config = dict(
    tie_embeddings=True,
    optimizer='muon_variant',
    decay_shape='linear',
    final_lr_fraction=0.0,
)
Each number is 50 + 12 x the weight over its row's rms, rounded and kept within 0 to 99. Layers, rows and columns count from 0. The size before them is the row's rms in percent of the matrix's.

# v: layer 4 attention value, 704x704, rms 0.117, rows 207-245, columns 528-615
# o: layer 4 attention output (transposed), 704x704, rms 0.232, rows 207-245, columns 528-615
v207 113:46 47 41 58 36 72 51 56 42 48 34 83 56 46 55 50 27 57 57 72 66 60 55 29 56 43 58 49 58 59 40 54 80 54 66 57 48 46 53 52 78 54 41 46 74 61 63 63 36 50 49 48 53 49 37 38 47 45 49 48 38 67 58 56 56 28 51 55 67 39 65 50 32 41 69 61 77 55 36 49 49 35 51 51 47 50 55 38
o207 120:68 26 57 48 37 53 49 52 55 46 51 43 62 46 55 56 51 67 58 48 58 76 49 56 55 53 74 49 52 45 35 37 55 73 47 65 68 49 39 59 66 49 50 49 56 28 44 40 52 38 44 47 45 62 32 61 60 58 55 58 65 65 31 52 44 43 56 56 52 53 57 43 38 47 43 26 55 43 62 45 60 75 59 51 46 62 51 47
v208 109:42 47 55 34 45 47 59 52 55 62 57 52 42 77 43 60 27 62 50 38 38 57 51 49 42 59 60 59 50 57 54 53 69 46 38 46 46 45 59 43 27 62 61 53 48 39 30 48 67 43 50 45 63 57 31 55 63 48 42 45 46 60 67 38 53 54 34 52 69 50 45 32 52 43 45 70 64 37 67 39 60 44 39 54 45 57 51 43
o208 113:56 59 59 48 64 45 36 64 53 53 37 44 54 56 29 40 47 44 48 46 48 50 69 53 56 44 48 43 33 44 47 59 48 72 41 27 62 33 45 42 48 21 45 38 58 71 68 55 70 41 37 64 47 42 60 32 58 59 64 46 52 49 56 58 57 59 70 59 60 34 50 47 41 59 51 50 53 67 24 49 42 56 50 54 48 29 46 50
v209 115:51 43 50 65 59 65 17 43 47 38 32 43 40 49 61 48 57 46 47 73 63 55 36 41 64 34 53 41 51 50 42 32 51 48 41 63 45 56 48 22 51 57 44 32 48 47 44 60 42 34 58 62 76 50 57 49 37 49 30 45 56 45 73 65 50 55 50 57 34 59 34 53 59 26 57 46 26 67 49 54 51 49 58 43 77 43 66 37
o209 106:50 48 48 63 49 44 81 54 32 74 62 53 57 52 23 62 43 54 40 43 27 38 65 75 36 67 52 51 52 46 64 57 52 66 33 40 40 45 49 51 53 38 44 44 52 15 57 56 73 59 81 54 30 24 64 45 58 68 52 50 63 52 48 77 60 46 42 42 52 47 53 55 36 50 33 62 49 42 67 57 16 45 41 62 41 30 43 44
v210 115:45 48 50 40 62 72 29 60 36 55 54 70 45 47 52 68 79 44 55 63 30 58 32 27 46 54 39 42 53 51 32 45 56 46 36 46 70 52 48 72 85 40 57 58 61 16 41 56 33 60 57 46 44 54 27 54 49 49 42 64 39 66 51 38 42 51 29 45 53 45 55 33 51 37 68 49 37 70 59 56 56 50 44 42 32 52 44 55
o210 124:51 48 50 62 47 34 77 50 50 45 49 66 63 51 53 39 41 37 34 53 68 45 46 55 26 56 63 60 50 61 56 60 32 54 54 47 53 47 59 54 50 54 48 59 51 76 61 71 33 47 81 54 56 73 40 58 70 62 43 54 63 50 42 50 42 57 50 53 53 66 40 43 24 50 46 63 43 54 49 43 40 63 72 45 49 29 45 49
v211 110:56 42 57 59 55 13 57 48 41 53 69 27 39 38 22 67 41 45 45 35 43 53 58 53 52 35 62 36 44 51 59 58 67 49 69 31 43 58 64 58 46 47 66 28 27 44 52 59 31 51 57 42 60 49 33 41 58 63 60 42 48 50 54 50 53 39 76 56 36 47 56 47 66 67 31 51 61 45 47 66 46 43 49 59 76 56 43 70
o211 111:57 48 55 51 42 39 41 41 53 63 29 41 36 39 60 59 57 31 72 41 51 39 32 49 41 54 37 57 68 45 52 53 63 36 38 48 44 47 48 77 43 46 61 52 48 80 35 62 60 41 77 55 46 43 31 56 59 38 43 44 49 50 35 53 63 43 53 53 71 41 44 54 44 52 65 48 57 48 63 46 37 50 53 51 41 51 42 50
v212 107:55 50 57 57 47 64 37 45 63 52 55 33 43 49 38 48 50 59 54 52 52 44 60 36 42 37 63 44 26 51 66 67 34 48 78 51 68 46 59 61 72 50 54 68 71 36 33 50 28 52 44 57 43 62 54 71 58 57 55 44 46 42 48 29 52 55 52 43 26 50 45 41 38 36 33 56 61 46 58 74 42 43 44 45 85 46 73 54
o212 114:71 48 54 57 59 53 34 50 32 50 59 66 49 57 41 56 73 59 28 39 55 48 40 59 49 61 40 52 72 50 33 27 56 56 69 45 52 30 50 62 49 57 59 37 49 63 45 25 44 42 30 53 43 62 59 48 62 29 47 54 34 56 57 47 51 34 42 77 60 32 60 36 56 44 52 58 45 44 48 54 40 35 55 54 69 53 46 40
v213 108:49 56 45 65 43 33 33 36 44 60 37 31 60 53 37 49 35 49 36 91 27 51 75 49 49 64 47 56 40 59 69 62 47 62 33 58 33 54 27 61 74 54 46 53 33 46 62 67 68 49 52 52 75 45 60 52 37 51 25 61 59 45 43 57 64 67 41 46 63 56 76 33 52 35 62 57 53 52 39 76 56 53 51 39 48 58 58 36
o213 116:41 58 18 45 56 55 61 57 61 47 59 57 64 64 53 62 61 61 65 54 54 59 51 34 31 41 52 24 48 49 56 42 47 44 45 48 66 41 60 45 52 62 57 42 61 69 37 48 38 36 71 52 41 59 48 53 55 37 62 46 50 62 63 51 23 61 62 44 53 62 66 51 41 65 48 52 28 51 62 49 50 60 63 63 63 26 63 39
v214 109:54 43 53 53 44 35 61 38 65 45 38 36 60 35 67 42 43 50 44 50 48 52 60 79 48 18 66 35 73 42 35 44 52 47 45 51 38 62 47 54 09 44 72 71 42 43 43 59 58 59 52 51 79 55 42 53 62 53 49 57 57 58 59 60 51 44 71 33 32 61 47 40 49 48 66 47 43 53 56 52 46 55 39 57 56 56 63 51
o214 113:53 58 37 46 52 41 47 73 61 36 65 52 54 53 50 68 51 59 60 53 56 57 42 27 63 29 27 44 27 56 58 54 51 43 41 45 59 44 57 39 52 60 41 40 54 47 69 70 63 31 56 36 34 21 55 39 63 49 67 50 43 33 35 51 59 59 54 75 42 38 27 57 81 49 68 55 62 59 43 56 36 50 63 43 48 60 47 63
v215 109:44 33 56 42 32 41 60 47 63 42 55 42 37 42 46 44 00 73 35 65 56 50 50 80 54 57 37 47 66 46 50 49 52 56 51 55 60 52 50 47 65 47 59 87 68 53 50 57 50 56 55 33 52 40 56 55 56 49 41 56 52 22 57 56 39 70 50 49 50 46 67 49 46 56 42 46 62 45 45 36 40 54 43 47 55 45 37 51
o215 112:74 64 51 71 72 47 38 55 48 62 42 37 62 33 51 45 58 43 73 62 56 58 37 49 50 36 48 57 56 51 69 43 50 56 48 57 49 66 62 56 46 46 46 24 47 58 45 61 32 30 41 43 38 51 53 68 49 54 39 68 48 46 48 49 53 46 26 54 38 26 49 52 40 52 53 51 39 55 57 48 64 55 59 59 37 42 84 71
v216 107:54 43 55 58 42 71 42 57 51 43 65 51 50 48 54 49 21 56 41 45 39 46 27 36 40 54 66 54 64 46 35 64 47 49 46 41 58 46 60 57 51 68 57 40 52 56 51 51 46 47 45 29 52 55 54 64 43 52 39 77 43 68 33 58 51 63 51 56 51 45 61 43 58 41 53 32 60 54 50 74 46 40 44 58 62 60 43 65
o216 115:42 63 48 60 45 47 60 38 49 52 48 54 50 51 14 48 70 35 54 50 53 48 53 50 76 33 43 34 54 63 31 32 45 61 56 59 53 47 27 80 61 52 62 49 65 39 45 60 37 45 60 57 48 55 37 41 51 51 53 42 52 37 26 32 44 34 36 46 62 45 59 39 89 31 42 71 51 35 35 51 63 50 41 51 42 50 59 55
v217 107:48 38 54 61 50 28 53 43 50 41 59 50 40 68 76 57 12 33 48 46 44 20 58 29 72 54 45 74 56 31 65 62 59 53 58 47 39 46 61 86 56 43 46 30 28 24 50 57 78 60 54 40 69 47 45 49 49 52 54 86 54 56 34 43 38 83 59 45 54 44 64 50 42 54 54 35 53 44 47 29 47 38 39 41 38 50 53 53
o217 118:35 41 50 47 71 51 71 64 39 53 34 52 50 41 38 42 38 53 58 63 65 12 64 57 62 48 46 62 59 52 43 56 63 58 38 51 44 55 43 28 66 36 55 47 53 51 63 21 33 53 28 64 57 46 46 52 41 30 46 38 50 58 34 63 53 76 52 60 61 36 72 63 52 57 58 33 60 60 59 51 54 58 42 42 52 19 37 49
v218 112:38 51 47 76 50 28 57 42 55 56 22 19 46 54 57 47 57 62 55 70 48 30 72 60 41 48 35 82 45 32 44 52 51 45 32 37 44 48 46 30 77 48 34 33 58 45 43 55 53 38 47 54 60 57 36 53 50 51 49 45 62 42 55 45 38 38 60 37 46 42 30 42 38 58 51 65 47 61 64 48 54 62 76 42 46 55 50 37
o218 114:77 36 57 53 52 52 42 37 62 36 50 53 13 35 50 42 55 53 48 55 35 57 55 31 58 64 42 47 39 41 54 73 31 44 58 64 51 43 65 57 44 47 46 38 38 53 51 58 47 31 33 52 53 69 54 36 45 68 53 55 35 51 39 43 61 42 55 63 46 63 59 34 53 65 69 61 48 51 64 40 42 51 25 43 52 51 59 45
v219 111:44 49 48 44 53 61 65 50 50 46 43 70 41 50 59 63 32 27 45 24 57 58 08 38 55 27 75 57 42 56 61 53 71 51 83 54 51 42 34 50 81 45 41 57 62 50 59 46 48 25 54 47 74 45 48 32 58 37 41 49 53 34 53 40 31 83 73 36 56 64 42 32 44 57 42 54 47 67 51 57 49 28 51 47 48 55 40 72
o219 116:52 28 31 70 42 63 37 62 54 67 76 40 55 54 37 33 51 54 60 27 50 64 40 48 57 73 38 49 52 60 50 57 55 47 41 54 44 44 39 56 44 65 44 42 71 37 52 52 33 85 61 41 50 67 32 55 41 58 35 48 48 44 55 41 35 50 55 78 51 38 60 54 31 46 45 54 41 50 38 28 55 33 58 36 60 43 61 71
v220 118:50 61 54 53 51 51 44 45 56 36 50 37 44 39 90 43 66 59 53 54 48 66 50 84 57 72 63 58 26 32 24 50 48 44 99 52 35 50 62 59 43 58 45 56 65 68 30 40 35 41 48 51 58 65 42 37 52 50 56 78 58 57 46 62 58 47 70 49 44 58 39 33 51 31 63 45 54 65 38 33 56 57 51 52 68 61 54 44
o220 121:76 52 29 53 53 43 65 46 57 55 61 54 49 44 46 44 51 51 20 54 45 39 45 54 69 26 30 52 61 59 44 54 42 62 43 39 51 56 28 57 41 52 58 61 50 38 42 72 49 28 79 35 53 34 54 68 64 52 43 39 37 48 61 36 49 46 41 75 42 24 54 55 43 39 54 62 70 39 34 40 50 59 52 40 66 40 42 47
v221 107:55 49 51 67 47 47 50 46 61 60 43 44 34 52 41 56 40 26 55 61 34 56 50 78 47 64 45 88 35 61 53 52 77 51 55 51 63 53 43 48 63 53 59 50 75 32 73 39 44 50 39 40 36 51 47 45 54 43 54 54 52 62 45 52 35 60 66 47 51 50 47 57 59 59 30 90 37 57 43 31 59 57 40 50 67 43 58 46
o221 114:36 37 43 59 55 62 53 38 55 68 34 34 42 48 53 43 60 69 20 36 45 73 63 54 58 60 36 39 29 49 37 57 40 75 47 47 62 46 37 58 47 42 67 55 46 40 41 46 61 41 27 49 69 48 27 21 57 56 48 32 57 52 58 45 24 60 55 39 35 58 26 66 43 56 49 36 47 40 61 48 31 47 49 41 39 41 63 51
v222 109:60 41 50 55 52 43 64 47 47 40 33 49 59 45 41 61 72 24 41 63 43 48 58 35 42 31 55 18 64 34 38 51 80 41 42 49 56 69 58 36 48 46 39 42 32 53 48 44 49 58 52 50 46 56 47 40 54 57 41 57 45 67 48 47 45 37 57 60 49 60 45 72 58 43 25 55 27 54 43 67 54 52 49 52 37 41 67 59
o222 116:21 64 48 29 39 57 42 50 53 59 60 57 46 56 49 58 56 45 75 62 57 54 63 64 47 68 57 42 35 59 53 41 44 62 56 54 52 33 54 43 53 72 48 52 33 44 51 52 50 29 42 50 55 36 36 45 40 50 50 26 50 63 69 57 58 49 53 27 46 60 53 53 69 60 67 48 49 41 40 55 43 55 64 55 50 47 43 33
v223 113:48 48 48 67 49 42 34 45 52 34 60 51 35 40 62 59 24 37 50 65 57 42 44 40 49 22 32 37 53 54 67 56 46 61 73 37 59 62 40 61 58 36 36 90 61 35 70 52 52 53 59 23 76 37 55 51 55 62 24 53 46 55 32 50 38 57 43 54 49 53 55 44 49 70 58 69 37 69 47 25 58 42 55 50 61 60 46 59
o223 118:36 64 38 37 42 54 45 70 63 42 46 72 41 70 34 63 52 79 57 41 47 70 52 45 30 61 35 67 62 61 35 62 63 62 67 40 47 61 38 46 51 70 41 37 51 44 56 59 37 49 61 65 40 48 68 35 42 19 51 42 37 61 47 32 43 39 36 61 50 56 60 74 30 45 24 61 25 47 41 70 52 33 44 42 29 54 53 65
v224 114:51 52 48 56 44 51 34 40 48 64 54 44 51 36 30 52 68 55 38 85 52 43 23 35 50 42 42 29 52 55 51 47 29 41 39 59 38 51 26 85 60 57 49 32 46 45 56 49 54 69 47 69 09 56 48 51 46 40 40 42 37 42 51 37 60 49 29 61 61 58 50 34 41 69 59 71 39 43 62 68 50 40 61 44 39 57 62 41
o224 119:34 44 22 41 46 64 58 34 53 70 44 50 40 65 42 63 65 50 51 44 69 39 33 62 77 62 49 38 54 46 65 68 66 62 51 47 55 59 37 58 47 35 53 31 45 40 53 71 37 46 49 54 52 43 52 56 25 81 53 37 57 53 57 49 24 67 54 43 24 55 51 43 53 49 40 55 61 37 67 35 41 45 53 75 47 69 47 63
v225 117:44 63 48 54 40 35 59 55 52 75 46 60 36 51 35 61 45 39 52 59 43 67 55 75 48 46 50 57 41 54 55 47 56 61 08 50 49 50 47 42 62 45 33 77 52 43 61 41 35 57 60 63 29 50 53 54 46 52 52 66 58 20 38 62 44 51 65 45 48 53 50 64 53 44 52 38 56 35 54 55 45 43 36 49 37 48 51 68
o225 117:60 37 58 67 37 47 41 37 53 24 42 45 53 37 68 25 31 63 33 38 61 66 51 33 68 47 50 54 60 47 65 35 51 27 60 35 47 53 44 28 45 58 65 36 52 24 68 47 52 56 37 35 44 37 37 59 68 44 63 46 64 69 52 43 46 75 52 30 23 69 54 53 57 51 46 41 60 53 57 49 65 39 54 54 50 49 32 46
v226 112:44 38 54 38 50 25 63 59 55 46 61 13 45 59 21 47 43 88 45 61 51 51 47 35 44 36 41 63 74 34 22 44 61 37 37 53 57 44 47 83 63 57 49 48 55 47 46 35 35 47 44 41 49 46 49 45 50 41 44 44 45 62 52 45 48 41 40 44 57 40 60 67 46 51 65 40 69 62 54 56 43 56 44 46 32 50 55 59
o226 112:30 51 62 69 38 56 55 69 54 72 45 49 69 31 77 56 56 41 64 49 67 63 43 42 64 52 43 62 23 45 46 37 59 64 28 38 69 70 39 49 49 26 42 29 50 62 67 65 39 48 36 52 48 51 56 42 48 61 51 57 62 42 38 30 63 48 55 62 53 51 35 42 45 51 49 49 68 46 50 41 48 38 58 53 41 35 58 35
v227 107:59 59 67 59 63 20 49 69 57 43 47 50 53 27 61 65 56 27 53 57 38 63 47 53 46 60 30 28 68 47 51 68 43 39 77 49 51 37 51 84 50 50 61 60 39 69 56 39 36 63 54 37 52 61 45 43 44 51 31 71 46 57 51 39 48 50 60 46 54 46 35 35 42 51 32 47 59 50 53 63 53 50 31 41 31 41 54 50
o227 112:49 69 37 41 37 60 63 33 39 48 72 63 53 62 53 35 59 74 40 51 45 57 41 50 48 43 64 56 52 53 48 40 56 58 44 54 40 39 68 46 55 55 53 47 60 39 65 36 43 36 69 44 41 70 42 28 72 54 47 51 72 61 64 54 43 45 55 63 82 58 61 62 51 58 69 62 46 24 27 54 17 42 55 45 47 67 48 54
v228 117:42 66 56 61 48 83 25 41 45 46 53 32 46 71 58 64 50 54 51 50 40 55 53 40 51 48 59 37 45 60 63 51 34 71 65 56 61 44 36 62 52 54 39 37 69 60 53 53 51 41 50 59 66 49 47 49 57 59 50 22 48 52 44 52 38 52 64 55 41 55 58 52 41 59 54 73 43 51 51 61 50 61 71 60 29 36 49 48
o228 124:43 49 34 57 57 61 72 53 55 17 57 68 62 48 49 55 49 34 50 59 38 41 51 47 46 55 37 54 40 44 68 34 53 37 42 34 40 52 67 44 63 51 50 51 42 81 75 32 34 62 51 23 63 61 67 60 45 56 31 40 46 71 61 44 52 54 73 60 43 52 64 63 35 61 63 43 32 58 64 57 51 71 47 54 71 56 62 32
v229 115:55 56 39 25 44 35 48 47 40 52 67 55 56 69 49 47 69 38 42 66 57 42 55 41 58 54 38 69 47 72 49 66 50 55 24 64 78 69 55 42 51 50 45 53 40 29 56 66 27 46 55 27 47 39 76 34 44 60 46 71 60 51 51 54 47 41 15 40 51 57 62 47 46 62 63 48 39 60 49 70 57 47 46 38 41 47 58 40
o229 114:39 58 44 51 43 35 57 34 53 84 23 38 43 61 59 80 42 54 45 70 60 43 25 38 48 35 40 48 60 49 67 45 57 40 42 47 43 47 63 54 52 49 57 49 65 56 49 33 44 48 22 28 46 46 58 55 62 57 38 56 39 53 54 38 27 48 52 73 46 29 57 52 58 46 50 52 51 49 52 67 29 52 41 58 71 51 60 62
v230 107:50 46 50 38 52 60 37 64 45 46 76 40 30 55 28 43 56 41 59 15 30 63 23 52 48 46 48 64 41 61 56 50 46 63 35 54 66 49 51 45 56 53 33 57 62 19 44 51 30 52 43 50 31 42 48 53 51 57 66 55 58 41 51 61 54 85 38 58 37 57 39 34 56 39 23 49 43 21 49 81 56 61 42 59 10 53 42 44
o230 113:36 67 23 47 46 58 42 32 57 59 41 50 60 68 44 69 44 41 45 50 53 47 44 39 47 54 45 34 26 58 68 70 35 49 58 46 39 32 73 65 57 52 45 49 61 78 50 47 50 68 46 23 45 33 50 37 68 46 32 45 48 58 43 33 61 37 41 42 51 57 36 55 36 48 50 44 34 68 47 37 45 40 77 47 71 39 52 43
v231 111:52 37 43 75 52 58 49 40 52 49 58 72 60 71 52 58 23 50 41 81 33 44 66 74 48 30 45 64 53 37 52 41 51 70 60 45 61 45 39 72 70 46 38 67 47 55 50 39 50 33 48 41 45 49 42 33 50 37 35 63 48 35 59 40 50 55 60 50 27 64 57 69 53 26 30 38 59 48 60 50 56 65 20 56 62 33 46 52
o231 108:22 57 47 62 57 28 42 34 54 60 52 38 61 35 64 37 36 48 38 40 32 63 46 51 55 53 37 50 27 57 35 67 54 61 35 50 41 76 51 45 56 46 52 40 37 54 59 62 85 59 58 70 45 53 61 58 74 30 60 46 74 43 59 28 54 56 42 40 55 78 81 40 46 53 65 64 33 48 37 47 35 52 47 44 57 55 35 38
v232 114:55 47 46 62 46 58 55 52 50 43 34 58 46 69 62 44 83 69 54 48 49 52 54 48 54 42 59 53 51 51 49 64 37 49 54 42 40 68 51 30 37 52 66 28 45 51 44 46 69 57 53 59 43 51 63 63 48 65 58 07 53 35 45 42 48 49 36 72 60 51 50 56 43 31 30 51 48 66 49 55 54 50 56 57 20 56 51 68
o232 118:77 44 40 38 57 43 44 40 46 36 52 41 45 61 54 47 35 50 53 34 60 27 45 49 66 61 39 47 56 60 56 60 51 51 50 61 65 43 32 39 46 51 53 75 62 71 55 56 49 53 47 46 55 61 54 40 47 51 49 62 53 69 51 60 65 43 59 36 57 67 32 68 63 40 48 30 32 41 50 52 52 42 61 59 52 47 45 26
v233 106:54 56 48 32 43 68 64 49 39 54 51 45 59 50 56 54 55 38 44 55 37 47 58 47 57 41 66 54 72 46 54 61 61 51 76 52 35 54 41 57 49 35 68 69 47 43 64 50 38 52 52 53 21 48 43 46 34 57 54 64 42 55 71 13 55 45 50 42 58 62 51 37 60 71 56 44 58 64 25 65 50 55 52 42 44 54 46 58
o233 111:27 71 55 52 42 49 48 58 65 54 50 60 31 60 50 45 41 41 34 46 65 57 69 41 83 57 57 28 38 40 44 42 73 48 49 61 62 51 81 36 45 44 48 51 25 48 38 57 50 54 42 44 74 47 74 52 60 50 64 28 54 52 55 65 45 62 51 76 40 50 56 29 44 57 52 42 51 64 67 63 62 46 38 78 74 49 38 21
v234 118:42 56 42 53 39 53 64 63 42 59 25 75 51 55 43 49 33 60 44 44 48 58 54 58 36 33 64 60 74 54 37 40 41 56 49 59 68 56 51 50 38 44 69 49 40 71 57 65 37 35 50 45 32 48 54 66 51 54 58 80 24 38 42 53 53 49 44 52 40 43 63 76 55 31 57 40 44 34 49 64 49 53 73 49 28 46 53 63
o234 122:72 32 68 45 46 50 38 25 47 43 52 34 65 57 47 39 61 34 45 55 66 49 56 46 16 60 56 48 45 34 44 32 70 39 35 51 54 60 44 43 48 54 68 57 42 43 54 32 66 75 99 61 52 49 47 42 50 42 52 39 65 56 23 50 35 51 35 50 52 35 35 61 66 60 45 53 35 52 62 54 37 36 37 68 48 51 56 67
v235 107:55 49 69 58 57 74 42 41 47 57 58 68 70 74 49 56 24 59 44 48 41 32 71 55 41 19 19 65 61 57 54 54 58 55 18 39 65 55 37 47 42 42 62 53 76 33 48 48 52 53 54 43 55 47 51 51 49 47 69 56 60 41 57 54 35 38 57 53 62 58 65 62 45 54 60 76 61 78 52 52 54 55 47 55 39 62 63 35
o235 110:28 60 56 43 34 75 45 60 51 47 70 56 37 59 69 40 40 36 68 69 56 61 43 46 42 53 48 52 44 47 54 50 54 59 36 49 51 55 70 35 72 41 32 44 47 73 34 57 44 54 51 60 52 75 29 42 32 44 40 47 38 41 42 30 51 54 41 54 56 48 32 54 47 63 60 58 57 41 60 52 42 54 64 47 67 43 56 53
v236 114:45 44 55 43 49 48 42 55 46 44 36 57 27 46 40 67 30 89 55 33 62 35 37 57 56 47 20 63 58 54 51 45 50 50 38 57 43 54 45 70 25 55 53 65 53 42 50 44 52 41 46 65 63 55 45 39 50 52 35 68 43 34 59 61 49 56 36 63 38 47 68 53 49 53 41 60 68 43 48 50 46 49 56 51 39 46 53 46
o236 119:12 33 40 46 52 69 48 51 45 75 48 46 58 57 34 37 45 44 57 68 66 35 37 51 59 33 55 56 43 37 33 56 48 58 31 40 51 50 56 39 50 62 55 56 56 58 57 59 43 43 33 58 50 42 38 63 40 72 65 56 67 69 49 41 39 38 53 61 46 40 41 60 44 47 49 35 57 57 38 38 76 46 36 51 40 78 51 60
v237 114:45 39 47 58 53 54 33 49 51 67 46 45 51 60 53 40 62 34 49 64 42 51 17 50 60 30 33 35 44 67 41 66 36 50 56 55 44 58 66 55 41 41 58 69 55 45 64 63 62 54 36 79 53 60 46 54 56 53 58 70 42 23 55 39 46 46 35 44 46 35 57 51 31 69 53 64 46 62 50 57 50 56 54 43 30 50 45 54
o237 117:62 28 44 59 47 50 44 34 40 40 62 46 47 71 68 53 45 69 35 45 56 52 51 48 42 62 65 50 37 66 54 37 57 57 53 31 42 38 52 54 53 42 43 73 55 63 43 50 54 48 35 51 60 67 55 61 25 77 46 16 49 36 54 51 25 32 44 60 47 40 73 52 71 48 48 21 59 37 44 49 49 50 49 52 61 54 70 57
v238 110:50 85 41 52 53 59 47 51 50 53 39 58 48 42 39 53 43 68 47 60 42 50 51 61 52 52 43 51 58 41 53 49 69 54 36 58 40 41 44 89 34 62 57 43 43 55 51 56 56 63 50 36 72 66 48 52 45 37 53 38 39 37 60 30 53 45 65 55 51 64 57 17 52 59 69 52 73 57 50 20 49 43 58 53 39 61 60 53
o238 115:39 62 34 76 49 51 63 84 50 51 51 67 48 52 45 44 62 43 53 57 71 66 35 53 48 43 67 51 56 56 40 53 59 29 42 19 47 36 38 41 54 52 40 48 55 45 54 56 53 41 77 49 39 58 53 45 57 90 57 36 62 63 36 57 55 42 63 51 70 47 58 56 57 54 59 69 55 57 40 39 56 55 18 52 47 50 34 60
v239 113:45 32 52 59 55 33 49 70 55 45 44 47 49 85 33 39 54 58 62 49 58 39 31 35 47 76 56 58 69 68 51 51 48 48 35 61 63 34 53 52 47 43 27 19 39 47 68 53 58 43 52 70 55 39 50 38 52 45 42 47 42 61 62 52 46 38 38 55 47 58 61 49 30 40 59 30 49 62 41 64 48 53 57 49 65 68 54 60
o239 117:55 37 53 67 37 39 49 32 44 31 42 44 43 59 57 43 46 59 54 43 56 46 43 52 47 44 60 66 54 36 64 50 54 49 55 59 54 78 45 44 72 71 44 64 48 59 52 60 43 50 41 51 53 39 35 41 44 38 52 49 61 62 54 49 55 41 31 67 44 50 42 48 52 59 38 56 65 39 66 42 60 66 57 64 59 57 36 50
v240 114:55 31 45 60 51 55 30 50 47 49 45 40 62 41 59 38 50 45 61 43 37 43 70 44 57 77 41 30 66 38 56 51 54 43 74 54 58 38 28 26 54 54 29 14 51 51 62 54 60 51 39 68 81 45 52 56 37 53 57 32 65 73 58 47 61 77 53 43 64 51 67 52 49 61 31 50 23 73 47 51 43 50 53 48 52 59 43 61
o240 111:14 44 34 49 13 58 40 46 67 52 49 60 44 52 50 49 45 68 27 52 40 52 59 53 34 42 47 38 61 43 63 59 35 55 58 48 46 46 43 59 41 54 35 59 57 40 46 38 43 50 51 53 34 63 65 51 53 65 42 44 37 32 42 42 56 51 43 65 51 22 40 76 37 80 69 64 76 53 51 66 28 55 43 34 63 40 47 36
v241 111:46 31 36 37 39 61 37 54 43 69 43 47 38 69 42 53 21 62 44 59 38 46 62 35 51 52 73 48 25 62 59 54 42 59 65 40 30 41 38 67 62 52 64 40 63 63 50 69 33 48 46 34 51 57 47 50 44 63 72 43 44 69 66 46 56 53 34 59 43 49 51 08 67 65 42 58 28 42 48 47 60 40 66 52 35 44 40 35
o241 110:35 38 53 47 56 45 54 53 68 51 45 52 56 30 40 36 52 28 63 42 53 66 56 44 67 44 67 40 61 61 53 70 56 52 67 78 54 47 59 36 52 46 44 62 53 47 60 32 49 49 35 37 60 51 46 36 57 21 46 41 63 37 37 67 39 57 59 72 65 26 41 70 44 40 41 45 65 60 55 54 23 60 39 58 47 36 56 45
v242 110:43 41 43 39 51 46 54 53 49 55 43 60 42 74 31 49 32 51 58 64 49 50 19 48 48 33 69 58 62 54 80 50 40 46 28 46 41 43 47 53 78 45 58 37 55 37 34 51 53 51 60 49 31 31 51 39 56 49 63 51 56 72 63 47 44 27 57 57 55 62 44 49 38 41 63 34 58 49 45 66 47 56 80 41 45 56 56 52
o242 116:70 50 61 42 51 52 60 56 59 45 34 61 66 39 42 46 62 53 84 42 39 44 59 44 67 52 51 31 46 51 50 40 54 46 40 59 53 48 48 47 46 55 32 55 59 60 49 46 53 53 82 50 55 71 58 64 38 59 36 69 51 54 40 56 41 45 38 60 27 46 43 34 20 44 27 51 53 44 60 72 66 58 50 59 43 76 31 57
v243 112:54 65 57 66 46 19 61 52 47 34 42 42 44 28 30 49 53 68 45 55 59 50 68 31 46 64 39 55 36 71 65 47 53 55 66 53 48 58 56 57 54 52 52 55 56 38 37 39 56 39 58 61 53 25 53 46 63 48 52 36 48 47 15 41 58 47 59 60 52 49 58 54 35 69 61 44 48 55 59 70 54 40 37 61 50 49 52 52
o243 119:51 46 47 65 45 42 59 46 63 67 49 66 50 49 49 55 48 31 56 47 57 32 53 44 69 45 46 33 68 30 43 35 51 51 47 65 57 52 76 47 59 57 51 38 45 46 41 45 64 37 49 56 49 56 61 62 46 52 41 62 53 59 47 34 49 58 42 69 60 52 55 48 39 49 72 31 39 38 72 33 61 46 75 57 52 61 49 40
v244 111:51 78 56 42 44 51 55 64 53 47 40 39 42 70 52 53 41 20 57 45 65 50 69 26 63 68 97 61 52 75 32 57 64 52 46 52 44 50 48 65 65 44 51 45 53 52 44 39 44 53 55 58 66 49 39 50 58 45 50 56 76 85 39 41 51 41 62 49 44 45 54 47 58 48 80 49 28 54 40 59 41 45 44 32 59 54 57 61
o244 119:34 56 43 43 54 42 46 32 43 57 54 68 29 43 44 39 71 55 47 58 42 49 65 65 34 44 46 80 57 45 53 27 40 64 44 41 49 57 57 41 66 51 47 70 49 43 72 63 42 62 42 25 59 48 49 60 54 47 50 46 34 44 45 31 46 52 52 50 54 73 54 53 63 46 49 36 62 67 55 45 69 37 44 37 58 44 45 48
v245 115:56 08 48 30 33 41 44 35 46 49 17 56 49 38 46 47 69 49 44 63 45 52 70 36 38 49 81 69 45 58 59 43 50 53 61 48 42 54 51 57 55 66 56 58 62 61 55 53 41 56 45 38 62 58 53 48 44 52 67 45 64 31 61 58 52 55 56 46 40 45 57 36 53 51 49 59 37 45 62 53 51 59 58 52 35 45 45 58
o245 121:63 46 40 44 53 60 50 48 44 64 57 62 70 46 46 31 50 50 49 49 45 55 28 51 48 64 34 58 76 24 55 46 48 58 43 70 54 32 35 45 36 65 42 58 36 66 71 64 40 39 82 45 40 25 55 47 67 58 48 81 36 53 57 50 25 49 55 41 36 40 57 31 59 59 47 33 54 57 51 50 52 73 47 33 41 63 67 70